Each number is 128 + 32 x the weight over its row's rms, rounded and kept within 0 to 255. Layers, rows and columns count from 0. Numbers have three digits each. The size before them is the row's rms in percent of the matrix's.

# layer 11 MLP down (transposed), 1536x384, rms 0.112, rows 1472-1508, columns 192-383
095:070160057113116059117114057103113084147128134109209156167138167089072127085114073083133140138109096145110094110109075156147164118164115136154151139112163137158156181099149081114127137130110139139146090153138125161108123135101113166098112100096069131110107148131126114136114131172138168131110166110154099114048172154164166099103124133099202091113166112141141112136096114167096107084139168119111134143191185093141123167140114104083113166101098123078166112145171156122115182090132121195108102147129150204132082099159087139081136060118192161149185136106102099104096151148107173168
103:087149109118086121105118097153133069109165133122196081156126105138134156118131052153071142127160126107123121161133107099152088169078189087119142162121181135095106162159183110128195107206169148114175111079117093113122104154137080123118162096066107120085071132133089159114132142151113112137153099146115106133129147075116152074146094080185148143102060126123108078128104123095162126193128117156129062088186132095109080116182135070114120020122092110142105173149141187162078087157149103104129117106127167084154155153058107158119122128109165147140079134214129181125146092148148098148
092:127138112137119087119150136115118107110134108059145189115159101101101126107123126100053085113174125122086140078180179164154159126109140156112127115121085138119081093123183103111136123109103118091116081125126041106093088134084133128118087111088122089093137178135183126195154082068137112052121152123153138173085136050088167060136114166150144058120148149166129050079131100121095146150136102117136115124107152113076101166109096171144141120139149071126071129126130075101091097173107057069140099097114082144099122076108060139148103099120143125116167158083127082083102152170106171123
100:098132103116140107153154106138098117125140128116112178067086136110142123155116119137112074156150137141103094159101104137154124158133141067097083116137138046135097151157131136115100179115120099157102149155135164172095101128137147092182065161150149089098098089189155148145117173117149079042102152159188169151156016123149139080157138168121128097171092142069079098132140118153082112147143155055071060145114071123118156077171104137102178125091114110127174090155119114124107138162135134160106146033164058162121130112141120178148113131162103102090083061155148107074055131158166088085
098:133081106090097094164143139165126050123159139092150119135146147081131139183109112097095109094103060081117071082083186149100134178120096123106119074158085136159116112108108103077126157182135162129090120150142149047133177129192095110164133100078124120085120144131118084106086152090133138119099168128169115114124101123096143100160099170117189092140138106105168156099091120089116148104140149096079157121141129149094076144141158156146096147077096153146113127101156139116185165155074106086173119094095116196138124143140090115154176119153076101087183089135125141111204118153071152125
104:164159135181153117146093125112139138124101142149152164166107087139109082085085102168108123130127114107122109084103143149170139095132089165153109132096138072138032129145111089074116153124157116129147108100145141137116116088103135133149125174136105149142124176158207165155151147070095182095122082082108104124116079022144087097170117146183143055145076072060073122117102133096171159135132096110152103174161136080140108113102138170131140138096077129147164129176033079147148086167120170093113126115150132197158146118167094181147179142150141084144060131122150134193121095186122095135
095:217128098136136149105101151134053108112047135130104124148052129109169130155149143091105111124150143113133127099174134146112141133116107098149146109177137116137143164109170156099143157147146096155118131114070107163105138123159160129126101110120093167166150195100085175106050113120114172099166144125134136128098139059143127098150167146148096060112124155120112120150197125109127184059168089140155135061165123122153136091061108112164140152159143070141108139146145141140141117111098056150089139141084083073111088073137083148155126118128091124108161152126097146075101053137090171124
098:158145123088117139089127116189093132145121179106087098162119081150080109174124150137140126124192096131124098149141142142107146122146121066182138146126114138141136133136152167145117141118180142150094078098146107096098133185102137102127112122125050115162131123120153108078165135119074092077109115108115145132069148112092128124150145110142150106139156093100120133063174123133115182078092076180073071196158126130144127075113178114151150125095116158130147113156106110078148101090143135095131132142142134135093104089137177132124130143186137112127147077120150171137111133122170145078
090:215157131132111125134096149166180162157107104160109141129143114086115184141084146220164117128132079112073162158154124056109120135157139070137125137141054118047127164202192117150150131095121146124127112081147103196105091098137083102124155155087150166169135064138107158144155120150116144146098068049157079141179121124148071144138151086106100119135132110132116098106130131154120151108046150128079092148113146160102114180122085109145122123114115139152119119167119066093133098122119113122177149122155123179135160112143116157134062200149083149137142141133111115114129087175089129189
109:097128114076127151105145128115078122111087115087127139142099126079136156155105137132131132108153095126144095121180146098128091149170102135146165130089092073099087131103159134112086129145136173151110134161086077045098113076134108149160111182122128142184077073104110089102095135150168116039105116134175122101108117121100156109088109169171180115169187137156155072101116147194090113103131147099191108117149072113059081132099136117150078109112115099141151102196142138085105120147142128166109127106122069128123114146143138092116087110181111127117088123172131103110103059142103062119
090:108134163109134124141108051140172160100111120117162139212085103083058113067131177099170112063100198176148088163131111171146135116152129104117181127075017159110124165098139148161138092128094213131193133071150101157130114159189095112171141165147157081139170137177145114171106123113157109160111127088196116118172071144136111081113143097163151121121168162194128084178176147096167086179149131172149081096129084116139128139134096145099130103125104140151125154165133121113095169121113111191101124071123094067119106171096118122120118085170134078133148125149163155145101142078141128145
103:126151077093140147169075158117096111057096110076136129080159045097100181146157116157065095098139154188146154079147126112213153186068173164126128121121135095178112162145140138110129116138132152157114159105176131132106157166136186145083158121143075119150141086111114110068149149092096148081182104115131128104123090123105120159167146161187100129157124103108140098122110157210149147162165168122114156119118178044105106134128171159142166134106132156090083103121137160116159111074124116145190125172129142140165125112105136101133135165043122119062157141138123123189114127133132122146
102:100059078132171110129123124073142141074139085121085090171087085127089126125156193169104167155164102103157110131124187176147144136170082163142065131110069140116077121131157108143093124130152186198144150124126103155111109136099152084125073139105094120130147116153146149172186124109142070041113138181118113126141133106162121119162106198162087146061124117162178083157140123166106157145106168101084123060151137072132110142074157136154112103109168165053064105138108143141161150129132155128082095148084082151134167169139151139146101184123128104118119088102135127141111101130121093161
101:138095155107103139063119125105157181090112169106096101100109047168116100155150135172103142158126185126136171128112144126160101164148149142104175135108127146088092049123103039101141073115132068103095108144146086065105069184124125159139118120172112118118153134156143169113101088094129120157181167133162155123104144163147146101078109127115142132144144126124148134082128181112125132050112098149124128201116132140180121221104107144159097122145118121132127132138170097158166185146164141155094100179176090091154067087094139147156084139086149128153057121125135110106095085118099124071
096:106093112127159109106122149120108126169160160064135111141085128148101135050113124093134129080138089109096130103085047138030084113146111103118139146060134118115121162118123152164127107084106156205091151112170110143171115145177097081126159116090117144085063131133197096132119185113145081142079132077139130136085161108172097070101081210136119164130081113141146081099155171120121166117055078114132042110073117138144127128175076113107109106132127159137126162134130119116131127117108118101183079074128170145135134139127120149147117094114088145113104138135117124167139166137129062199
094:126183152180122109176179117127152116154163103172163074137216112189120158118087142101128123122062152138081157164092135108092110147138161098128066127150132128127122163162112069128098103127160141116094097161071137162090170091145200106141127144161166064123118083149108132178180108132126116125108155076146141110125118092120115170140096167173080103178124153125149130129076100130089120169185152122117182083175178134144168143114070108061140185176168124180163122157141101123157108090136111094131131161112133130167143148160106106124190090160171138118107144153133059136093120142112100195
090:125141126080142144143142142084150101117173078097107123135092163103157194153144117134069102160162052116132043135131117087088145109129139170095137144139050128121136132155200195107086156113078125180081143127076171125085110142173157079136118111109124086105134082123125101122155053106157134166106099166104096170113122066120139090156124175155119121140092122116126096126121129147112126087131155178090112153152138132105117131118121101155120134128073107138172120146161131145115137031179105094159141083104132184058122137104116120133111117132076103142146095068082138049076203113121084096
096:084070152131133083119091104150170147162145155072187138104132136131173173137113126141121179120121162105146108150165163148169172138118163109151178111103151125114155158092080106133140106092089153112119170127173170103128125129113042188156193147129174064152101091144123094124083139149113135105058129096143143129159150063153110093193176075126145152138144059117114110096129103157092138152095129108146190105157123129113120132160071165120076086104119166158149129086207124149138186139098142184119098184160175057112104133116200139094076022154116139080127088124138159153184108133155111115
098:144188121090125112076110141144127126121114067119105108117084077111106066134091200158104134081092101114179095128165130103135107160129113113109126123118166135160134106190187131113130132138111067071135121123048104086173126152113199119187128111065113122177126102215103111074149152161139151151088114132122162128066158122075086131100136119155096071111073086073176162170095102155109107121108105050123062134100114094176177122141129126142162101123080115128128106107137125188080091122150157150072168087110149180097142110096134094173161123135126162121138172134146129150124146131120084165
099:116113065109120126082168104155151143112127114145192070102107088081151122083160105115088097082105104134101155150165158076133134178178132119076125156141131055142126140124120144172097121122095078126128159158145131142100147081111174107127114088125105127104112079157144089097132162111132124048091113104136135119083084032164096098149156126127123077077056167157162104152152116149102150136143143160162121196130163145176133163171082219181187151119165096087080121106130123133140125126121165122100110077139128111106120090128117125078106121090110077124064193144131115097128089154073138056
096:146164167121118122135173077131125078124098126047144142173107097116114177120091169127119127097086134101124153150181152125116069106065102129042064163105092144181108181156162110126143136144116053102076136135052148190034118082144071100143152115093099123120143042126119184132164188108115095107116174078125132116117142177130085147084091073081115187070114152074116144089087170132086077131124105230114084177159142092166160130109101115098086122126101095146134108132064218119111160144146122132103178091141168175109098125128132134108100127112112082134090099159135099085083129124124066104
098:103173124122185101129184096078091175174194153157081159129141098207137124120136100090153111103112141119090086116123048126141166153106156160086121079151099139107194148156133090077108085100142118114103127128134096146201139142143130133131155072132194150177120091175111180111186165108109112064139160121091143150132126151155132158104113100170096129190175111133068129184176109182136122181096119121143120134108093137151157098042061065140108117125090131179114114095081112142162126160147186091153180083128144129126155125151125095091125131065114154083170098139184163135148174131127135140
093:141115214152110137150072142144116138144120171110180155097096117120145136111140115184114137099113127169140103078086093115102089144157073167106127080114128168129058066154063124073135135177092095183114146129154097122197151123136083100122109118150081100149087118099181138195154166101129149084095176076090116129116142131146111040130085115132096127093154106115077118135090138097144144103151123158125132139110133131073132079148137062092077176151098064166102134139102122109088151128138081147159114096109107124186172087096118179167048097126108120120110112128172071094142148153159046141
114:147064121140151127116106121131116099121122120110113166140126044118101068118140048145167178072171189112127162107158084065146119137134097082108159152065141102117132100180092074086175105055119155108143137143137082180110083162077173097168155135159137020107170088166161117105164154214068095118133150142130085099115121080140140113155143156200095124132119143118060117189142128144115123103132126132132106104148142190126092090058173073202085086137180150112088087124088181145157118093109127174134086122122093115135143084112095101108143121120112134113133121071108132099103070102114120150
102:121186123102188119152086126106123092151091082114169162211145173125116106082086100152144072140111105103114097108079126119105147104093109130139112141104092151183165148104134098142107104104110146135120097164105095144110106140121119070113106089113105076144150177134057105160124116131134136129133123138160078115103093105127135130144188183115152098140112108110099144127152109131145164109127161158105080190120128155139119108166133107130050084119127130119142066160096133133132149143098091171134105194127130134114132074134059174113078176145114126190076149175165091143145105108118091118
104:098055120141108196065156142131094108151165108108136124160123125095238094121105115139136116171166083058114096203089086142201173138116093126146154126154085042142109090184100130091127114099122140124127126128115110126142122113147119164147144110117139135115136135119163112100086053119130151108125139124094138130125105144162075158153140163093122088151140084104170092131147123115132219131100067169130128164154141115166066090178129136099084129092063122127129109150138106134094118096076166105112085113135132152100116092176155133172140114205077118076133113129163105117146083120164193125
109:120120049138195146142122089133067077130103052144124102138104122124120128125131153129162133096146068139141097112130149137125131128147164132117087163123092138103138147127207110087120145129147129154143122112148141117128107126080101129088084153184112133109117167069131096122155108105098134081117131136191130133088130131130107144150121147141047101116037080112152102170131130120069180099048201166090081139032140112113106077110136130143105154117128112147123080138110149140115117116165148069125121118066123152107164127153142163073095166127104081106155142108126108106129124114116162110
101:152122179080108131078133185099191137134085158162121098126141114102159127088192120116155107090187117118114130109044113116130158121144103119165114172130089108123111157124067111150099164163081226102185124118108118109121158096158177132130122097099141066104162141128176053101165139091111160102182162147169131079138124073127155136150148110095102155119105122120134137182083101165117117197155155089187155104173078150141154141104126104114103166116118081120114132104115111170107158081120106073090113143163142120160131126126198099073139150138133113124110102140106158162101125129126136174
096:084120073127118130125148095136135122157130043169158120069152108142143176116122122118172064205169133084132119150087132136145139151148173089137147148132139151090112153112094076164097142124161157144177180125160154139078099140148119116177123102097137108119166126172163100132162167137171150094084067124139112065142109131117131148128145149226091156139076102093066122117148155099104130062113124140118135103147145124087122092175166098117096142163153092125100179079219105096100071108176128114145113113128084131125101153127128124101104117176179153127147173137147137135137124086088143147
096:136155143088131145076162081123103113066087156122098121126092150087096127146081129098150144103109086072156193172096172130159143169145062130132119111116187106138156101091102154141092126150136054093072160136052112160058094153119135062139191159101172106155170123081100181125101109216171143168139145103159149106126118140117085092143088141137199126139078102105157091190097138122142084117120065157094094146150148160137089184162171164167185157146114101066120177137206141162115119157138190122114123181173124136142155121182123065094100117136141093162147158117170112130130142097091127090
099:066107157105091081170084161137070094201147091156210093112116152152122109105117130128124080180061098147134169114110162124113133089083101165123073130182120156103133098131095102150130119100132170111140148149085165153082184111189139121099167069130167157144116204122131108173132095062224148129137129149132154127184143180151113137151117152113168155064151109126087161079106164171094133123119115138158144127186149168103172141126122111154100156104065073147146100126131162100172147096057121084062102084118114114125111123110117137102110091116146134125075104098147129101124098184099161089
098:156115181099124118088131233158133149113165146143126132130114091151161162121175101148078046086138071125084137106137114130104097101097173121140152173102129180168108079135066101139157133160191143048130108119111120146135132122150078154139114108135196168147084161153190126103104159101111153170127142112142095148182131168110110140109073117148147115153131140157129135114174133187171121106095061102117168110153197141167083093072096100162145140096114162111145136106093135041121177115099151124183095141113183110117114106097063121172112102123165118091086138136123010132137137125163190118
097:109132145149127131170128101129155082129146098111143134139078094107116111103137128155126054159144112129085118111124063040110156114171148123109183167109128110108133152155144122150131045159088153120123128161131173079138162068127142118123156095110183094098108142124160133123103156166039191077095105091144098150157193060143107158104113112089156105119100094063093116161087069149142191072153122151165188108185179142153113133108131088103128121107123090090076118083085174192084121108143142115112128111120108162141137103159168165095079112144151100115158064141156102109074083108120113119
102:159180126082084170126129105124113127144157079146149167177157128119090121028094160154118133105167077098114161180104168110116108198138191138153105129129119107147110165155105113177139083153065157121173146133124151091114114141130110089155098090088143170111102125095145136084122072108073125053152157120141172134111133124168119164161146114175191133111149101113127159111112119150107171121142100120110110107136089170079159212130085096108133145107122159109103172123143212139120113149132104111103091132146114032145170115104084135108113106061101164086136099161114083107135119184104128139
102:097156083123138130132136133133122096168028147148161094144126081133086132187158103097146108067089188132092141126128123155151133166116048120071184152135109104115161096160094106125141136128139118068126083114111153108119126129123141114130125107155141132112106067106145187101099135179152179177173099130150203071120118101137147145122105160117135083151098198078113081213110116074115152117110126130108090138186170114043154047140080132119120151179082123086139143169149145121147089114155179156115177112117099135123163110160143116145099145149136110133099102136129093061098101149110176136
103:148037153080090140103103125116133089128125047163161096130095072176161173097089123148126103090111178107156093116132171129184135110120130100090121068144113119094106044139134075135172144120180211104122148135155167034169124211172073093101128107193153178068100159077165089111133194138137168130127139107163173138114073113101142181144135126129089052106153087136160076120186098102168120110187145110107110221154122150085118139138149146092144147106126134124148118174133148120087159141099082148133102163102114165134104172102085079127098121077088150201153111145120083084123145074130124119
106:115102087116209096097151131107143157088122153143168144137213124161153147164090096144103107129186185124173101228094105130096176163076132142097064082136097082137084113094119135153143097140083186150146156147141121173089088120117110122129136175192104102145086150153159066125125156100122148120137065104122088142163166119197172174113102138054063053128136071131116160112138127092150124107140112074111123122133141133064135132117101103075123136130148092126094153142158098112078123133135119119098126151149163159111136082108153133173083138137117124112129105150152125135104161098153140142
# layer 11 MLP up, 1536x384, rms 0.114, rows 1473-1508, columns 192-383
100:113131136136107124105103173148160165121171108184095080171099138127152132115032142186191101123109192125134127179120143116105134134196077193136109144120098122143177123115080227151168192100073093114125148118111143168190085186138106086077086091132133094156147143131178104132102140159143128169105146113129138129130106122109110179181147113103144199157159147099131131090120126164157204070122179179119178123149131152133159125159134114125138099180092110071137091126115153133143173142154124093070137108150112118142178107128122180139140120133071125117113113123119077090113179093160125130
095:096181153131103110108116148117150202110113129137139114084034172105025147089126135175171085103159109182181037168161096099133111102133106125183081101134167173099117115100159124185144126128164155199098149100098123150136125135144120091097146101094163124120084084146104146134174130180102134204077158122093131136142151186065192117122151125111086135084117157095089060127163158130121157099139145131125130133108089109147105179123134183115075111128122220113151065121099159160101156093127171160144121103155175158134115136177105130110088094140109079062122141131140130135116166157169141098
097:087110112144078115125132123130139136163104110103130131156094109100164110126132108120117130156179212121151082095101149096094118075085183122147114098110172130159108106126127137135099171155096137126151118165102164134163126111049085142119113154178070099136161158138101140113038096173150101149138088123072115131136217132151102176124094099058084125129100184119142079176117132135181143148109089123133083119070103151157109178087135122123140147112079130119085075084098176142094131142127136157137139126099151109096091148087122148103107140101120131100137108119088145087152109126119120083
091:107172122102064089104102123142159173086157202225113112122142155102123152116150104096132144129103152167124139148101136114105121109109126127120108188154175110093183131164131099095104090141110056146054145173163120132120124109182132138176102128118137041158036117119126137149129132119147133107141154133061096159143130123108147200119115159161186068145169116191161115137115106169169150145119151122139078083084135074154117132140122127190099070148093160192132151124086179135106113179154112098116180124206141121083148099144065190128125137128098084104134136090127145147130091148217060121
099:131086107187128106086133116153120176100100172087169121095212167127146105189055108155139085113088160062151145070070170137159155170144109157146149066154159142059133105083115142103182112146157105127135102137165090150087140117129158130097079113176091096145129157173084066107113108069106083059094109116077122112134111085167112157131105139182153130056090110102069125128121152133121116155155110097146125160102120075105127062147139079123123150095120182104072178159138083198110130159095158148103124112144139148108058155131185133132174128157094200122134147135141098111145138140148170092
091:138125126102145131157152168140141164181165203075177122142144141150143089131153075176130101128110152129111127083105210046093145125143133078125164103080149217124157094108121054127075162136141111105135123136108189070153125140125093106138113111128187148101110158155127098134109143119152159079101140160151142119132139141180141105130118118106138161136114069137132095113083121145124103121115129108129099109102105137123177186109119124133211186160156054127157126132168124086124134125170078124138116115112138170060122147077159132148160150049146114150127080125117179204077168161111131149
095:163153112111102156158098135061174104148156167130141070124104139148133140137126065132159116175071106162126245053150106114146074100066132149150121082094119099103215117071133090115137138107141179043090116215120102120128109193136133122136047147119133115136121130173095134048124158111146074128160148128128131111120064146104139126182102217088060104115109115089103130133119164175141144127107136123136163169151152150114185114144155092137203167078130160194127124126143100088176206131139103159141133119142101146117172164123113136144161102107117099132119216140091128122140127139071121110
094:102150149133093176123171160084106202124119156148114183126151144155143025141175109129099131112114126171116164119125097119127112152137139172127116162097102103139122111070071146110122143157117096141105111147146146142202161065096114074149188137164117139125161156145118147092139186111115108153104126175167207136105123137092117125116183210112164150134127119089094182095159142130109220148129141183184128095151089131179167111091152133155084140099120195150122111218188160132107159114117094081104123112148157086193127172146151154129146098138195130192138138116117122222141124153128128113
112:152158150068206120096088110127176127087067095127152149133050063150125118117157132134133142133127148163122151081146148112141090132150125200134111098138137131156123102125159112113147140199133108147150122175089112136096113104124078149168126101119096131196085104127098148107107171141117111067132116072161095170117136106128132153138137114110123173132098136149115125091134185134117120093118145059165113054179137084097148130157130142115078136166150078071153120181035148178100145085148141105089159135108137128169157138138123083166141109135098161144112085128162051098131131129136066183
093:130112148114104134152129140172135143119113169106062102141090096114113099158105135164129094120100127118097125119137097126107164099108119121102152099149127125137130085112110119097174103097139099161099110215165123127121139076122085116171099171148043139127165108112134103152110107104095104144108087174059115123114117147171081091101134164141137157137134136145085138118085092133140069121130121082088157183121083135212165151085130173079133131144148155125128109152098082169148138133125083160123083127089141193144117039138081175129125136129109219109128112211104100120132188086089089134
090:176114114165158128180137084129128135119174174144124054159108194126165146129068154111097083074120101078130066069159222125141101207099112150127158168167117108097085114129085122158190159181135183148153174102106118158125146122150172141128137141092101135146138130174116184115057145122146157140115092094197135182144148181180115107143154151157138093146144109173109132131167128126157128171127110133115147090111094096098073132172118119120133140119106150114214169147092070179150134121134118155154130086079087159121118162063095088192072079188136141173150098123145134105215141117118163069
097:094090102159066159143191120155125120199172117086103133079133116137132058158120069141132139154085117133129119112094113092108090180137085132163130087083129062103147154121116128093203100094131156111076135131085139162117173143132128126092113097134142100126115186166137086116174189091149081113174113165140131121142171121132146092129062173139138082102095088109161159145147154192178126090206108079110076112092155086112138130139140106063148151088103173139101173165117106166125148192085108108074111143114128153083098195094114123162081126204169116167181138072123162127136137116160186171
096:080127105164111106092138141143093110108104089112131102113165058055192136121081161119124087114134127188134191102109099120186130168090208127125153162134112079122063147124119136091144106172179138100159099103161108085133115099162150133137141157148098145087147155123138181137131165115155090116127111071134122143154152124135133131126113138167084174122133138117147109099137152127075140154110165131084100087149122152123119064148110107148120139126127127147123101104085118103111177095146141054114108130127077138075158103099092101116160157158192091072128115117145152126184138109061057167
089:144138196123140121149160168188153155088111108072115161101124124065208150074089095184138161095130158143133153160145139148120144147122165105127112113108090155115113153123084078133128141138129131151150086124105159078133097153081160088161125116064119142169124133153094088134144135114135176123108137158135154155112116127166172137083102132095088142082047185140123095124119055155150073138189085114093099117105138118110114092113070090093177134112141105118180145144109120135112137167183079104114158169106084158095161086094137153190099112183126134149140140105113179180097086149127179096
091:138074178147172114183156095161146136099099137131130099124118169131195100132125114130115090123097094141087120156193113132092152092149142159093134110107135112166065168137135099115164158097097154137140145136073143136060139205102187161152115122133114099118138130110129120066112139074095111193120156130168140185135149202189164161159101151121132196158137155097160105173105153101161104108123129139086128116097148145181136118152065117202112172119128136190161129131158114079140123102109118100179130115099211104130084153129150193111182125122200171087128116125170180068062191169117108105
098:144126141154124120074123140180120125094123087107151094104127124117090093111130128099119142130112145175142170135175083118117143146047088082186126147090133141149176128151148119081041129147176160140088104139139109160139098111148132134112147152124140200134116139083102110096067161120167110103145082130146117053124125193088143118141114126089137135117146113097102105136131138122098137166159133115167106135170129138091097122105146182161067131158135166056124139048074224160177140130119192082149146166149099083126120137130100152105092082145165131147099102130235147180126112125077077131
090:132196147090145096119126133138106055123117109113104132151114130095172109108092152142148078168076181251158110120155135156179110139137153156146146145106097096055137152061147093121161163091139148144145109119135104123093142120124112147101075182085146171151173165118171131043145157114093081179126110146147148145105136139138075146138110169123124195133140116118092107112150126141158171145102122114138107114126107110126134097120170138177164043144100141144124085144102110092055136170104147086163136122104116140158125128112099170130123096138106111111159143144115174119136172124182145100
099:174069092082109128137144090120122104076107121097172161121180139114087145104118094128045144078152123120119123074169130144102135115139160105161152139109085104143133155106166142151109105108155120123139140180142100140182106195079143041131164118158160151150106100140110103142152101111146163152100129091108118122119077083143139087177133121119068125145216173166117135116150154134120144103187092097075168093092125144142100112131126129115126077092138152153109141124172076105167103161081057131151092160141176091104139107117106147135161103056160095129166113103123118144120087123145106143
109:111109124066120110133131138124085144135046149102112139114161095144166118137012086166088113114150107155145134098128121107152186144126108082130077075111141138125122099162112145082182114101154152154188111069071115086137099116104127154135121121079106105143109111067164132098133091154093149129138121116107082168134048174089132125117132165158108126129168128123090123118093112108114136102150103068113159124101143132071182104207148180106130095156135126130116161118097134166162100141138117164137140116204188108099141039108079156109106183119156200104156145157138081118070128168081140065
100:107095099156127121144085120115148130097194161101138110090160071109055051115077197154100157123097116140119097100128108103098093171143126109150179140129150141069099168172154163172120162177170177148181138119116145134120162122136072191138155122147087082144179134140105088177164132155163106098185138195094115205160081062153093097072105187103154104128072124127146092114112118144086146069151136165100167076112091172085128154126193109138157114099188160142127149119158139174115097145082114152156061121119082115161063124100154153142115133118089105181076159109074148127106126105191129114
095:121178069222082154121126179156142085114128038132138079109159141146146116133084130213128145142134147142131123080124159144149137085122163122011091146076134146122108107156129131157087067129119122169131034150108143130129120144167063097124121165172143099119102149107095144115115116122090110139166144162064125109165177122186164131151125137140166140079164140152177131079176149085186132161093147089118152108115094133068098172142150173130085168151097139216168094107023179150142178145150095138138113110134133112133073116096153121121123157150178172140094123111172099134150162131157132173
087:144070140143140146088115151158170165134119133058166088163158130129136174151108177140169161193132085103136075099107148157149099116109119165078172133133127177140160130112146177157139210164148106155131112139092121164101148092136198080158083139123174129137100108085112090144109101133192147124130130106126152100144155081124132140101089193068105131055083144136120141133170151090098173145128161073119116126117100102173088111123132172164161126150138159060118128146098081116083096131152166159138124157134092129101122096101070126150146124178076163130172123109040116157166086131159131119
117:116115105134059170133150185132177121144138151074102091105134160125137117129126141102170168156140086104096138117130089127099135160114180113143108145139123141155126099147136183097119143219119119130110130103126119111108186147219139146157149088160130122060114206112150132108131145147104083106142108152192170146143121172185152096151099062098161132140122133119109147188125139104179140112142137168071062155118126154128122182170121093182125175133155135137122140188136130115084114188160147152161182146151161176095183153121087172192151124156118133112111169104190119120135157129109115164
096:162096126150091112180137174117142099123135139079136131105073126117113139160063120115153127156089144108100095129148096156118122138118122125021185152174105130172123112091130106150121112121120180110184085158121167148139171143138123107138141112074170160050129114136131121122115103118156121128130110140113162119144116162087109105097134061135200129130119122146131135173082142075089194156148094092146087167159127119142144148163078080136110145158065084097181166095064190148040139110098116154222143148111177144129159052169126076143120117136115166137066159173053091193117167139099107105
105:122122162206163119146137120174170124051096113131134178162128107098099098179133110173110098117141120182087189153147164115129121109142127112159064132113140092135135074102123122093133120121195125111087063167121087095199129143122114127104103099121149103076071106142103074140102139125162149113147162078127120122167102141113164119108151164111119113204162111115149184068127141106129142168170183101126135121141082143099090073155166104135131087102135135180106130081168145109148205091092135133073159164117126214146146137155116026137057172048132118087170132130141105192149118060146120169
119:133077108123169133152064135132168141136107201153134099147095104143194145133133140133184093150088176190241139104103174126073076175176121161164121110086190085197152115139117109124131183173163036140148127111091170194158153106117130165100136186155138152134119123089130136100112170090135093103128155119149146176113113147134149097153182135085146145193137119168153176102091113120131114104140090086094127106126124200124136161141106129133145125201106122152134125169109100165180168138135188159135144097100109114116097091125129096138109160160111151140131171106138136127134120117146162156
096:186205139158135088117174176099099151111099062146075109143135130086170173116070165144034140102163070157140148166109078098090157167076119174178143077118113113163120117110151132097144169124115134120118183203088105139138147153117150164093098103127155160103081178080121126146114123188134136101126143140118137187157070126172123143100113053097151078143186107143114090102153118090137145135170084123077180134127069137112115124093145119132087060108107091138078082124149155091074045129084070109114030099130166074109130194080105089171125098121152150141149135146143148125167068067140161077
100:158137188122114116100126145108144104133125100152083151117142142070153085176131129169164109113098141089138117158105148130098132177108090145122147151090139109219166176204120125124146087118059138073103144152126064138144190119132168108072074152155109109184126106092074101147149115080073175123147155173114128172081179119145118156138111108023170136111123128119137145152105113101157156104097132174129109125117128122154088081116122159174162056161208114130157216132150101104125191121157132085153164171120176108080125089124127113184115069164142136141101138042156104082139128156102104137
100:110137088098093094082122148170117086165117045083169138162129138141122127117126068161097110100154152174125101105159087125155114093134096155141134176089141190126111181139174146176132187145181120121127128140131122114150143109104131176112165240119102128113126142140104057169114147120152141076105140108151124157102131090147103128137142080152128182171140167163202127122122081149144172101101090089097142172103122140149124115115157118076104128131120111111112084124122112115117109174071060148140135097070149096110113154098119178086164110112107141108103111159172112122122096136157137130
102:189088124067142106116131154120174118123088142116075135141121102103073120183104142155111161117155148136072079116127048128116144159119196138112163146131165144164146141112147132134141087163139142101161107113164115103136114108130133098122097212102097102124139113114132156066108131215091115127101168118193117150084143124141123077104149105141080115135195100126122126185062173087163190109152155166097161128121161139153050124121160145149123100112194164096156098171163099123093116143143137131182122122174101172084135161142156087177108162175154143140224144079153155110113070089181100137
095:144095131113146105172124124080153146098101148138193106121122170119138153099144134125144130126158165171136123113126112106134081144174105092131111096105124178054145127136206104136114104060129105195114156176179107092128116046134108172108117088162118158144178079144132152174099104115148132122197132143095131145140150067112198117144173122143149139122139189079096088147144112083074098092148109142166174092146060129084149175204158174119160116066136098176138151169114157170152162142188157157118135196084117158135085169088176151062134144149126169121171162133137138076182126119101189121
108:142138080105134131068150132148092130136093143129127197106155058159139104181108122111129129125090123163123149127169114133217116123129114101074072107130096132188133092112067082080108190094153153179145097049105083126125097139141154148122139090145097189143113104155125140115134088170166097184151142166123168100114083170113128096122124138151103140163101154163185082008157125080107069139134136138070068162125126154136131108141134146159146132138097128164163150174127111096107107163114068129127156144116158135123110153071099149165102122142076177121184147137114138132169179140127131098
097:168203146187129112130084106111137081202127175188147167095094140103194135131122115103150120152104146149133158145117117062188112162144156146096119190189133106151102126152100079088059105112153185095090072120153096110155096099085101147130152129177120118136131097145132095124066110174161094096180094145095177156163149120143131137129109125116083100200094170142127111123082138174140122111148164132193109090139143111162144138122113132077164161111136136108109172170138100132109128102140124127126064119109161121113110158145144124132154148075098091128142176170126163146127144174101099060
095:158147097140149086073106138207086163145137115128129077174127089089156081124112132166089142160092196159175078116123123137133109119121097195116066104136132114165075111208133124057100119191145165176183152143190193143137096130081157137108118110167186180136170173061098168123134140104100107113202171144145132085135119077106142203145190071142116098123123122105081105125130128085167127137109122128094121109113119144138126147160157124136202150062149142129132130074122134068053186168091115180129124120174080085165074121093128147169080082134155153191170077162110127135102098125154162148
098:113152116174133111196152088092170124147115170046118064161116170079146103126153145121201157094121147166141133099111116147097091229124138142144194123127148100181115109146084167150159091116155125159146148109049107138078056098126194132156147145064155131138139113208133146124104115156160113094076099136145118106179114170212068089110082140112112148178171112116108152180130118131135114116114136089126066083126150109080209154148079094104146149132133116064123150116163106097227134121181147110165108129109121127111055114112132147138150154128118080130124128133110113181096133080140152095
098:178118149162182066186125134159150143124098134100117121149129160137153178118126104151136097140074105184090082173150112158103108147165108144157149158194124142159155084077122157109140155160104037157117086120162085072097126138145094085105134138148154147084129072126138095172158178124147118111170161130133120107132133030077165081156098128086136163083086174055096160131087083136143107113082141132135097102103133092118169147187127130170122096111075119064173177091097155139158137143074231163144093115102179143151157135100171163120142110110169126065163109113132108132137185134160155103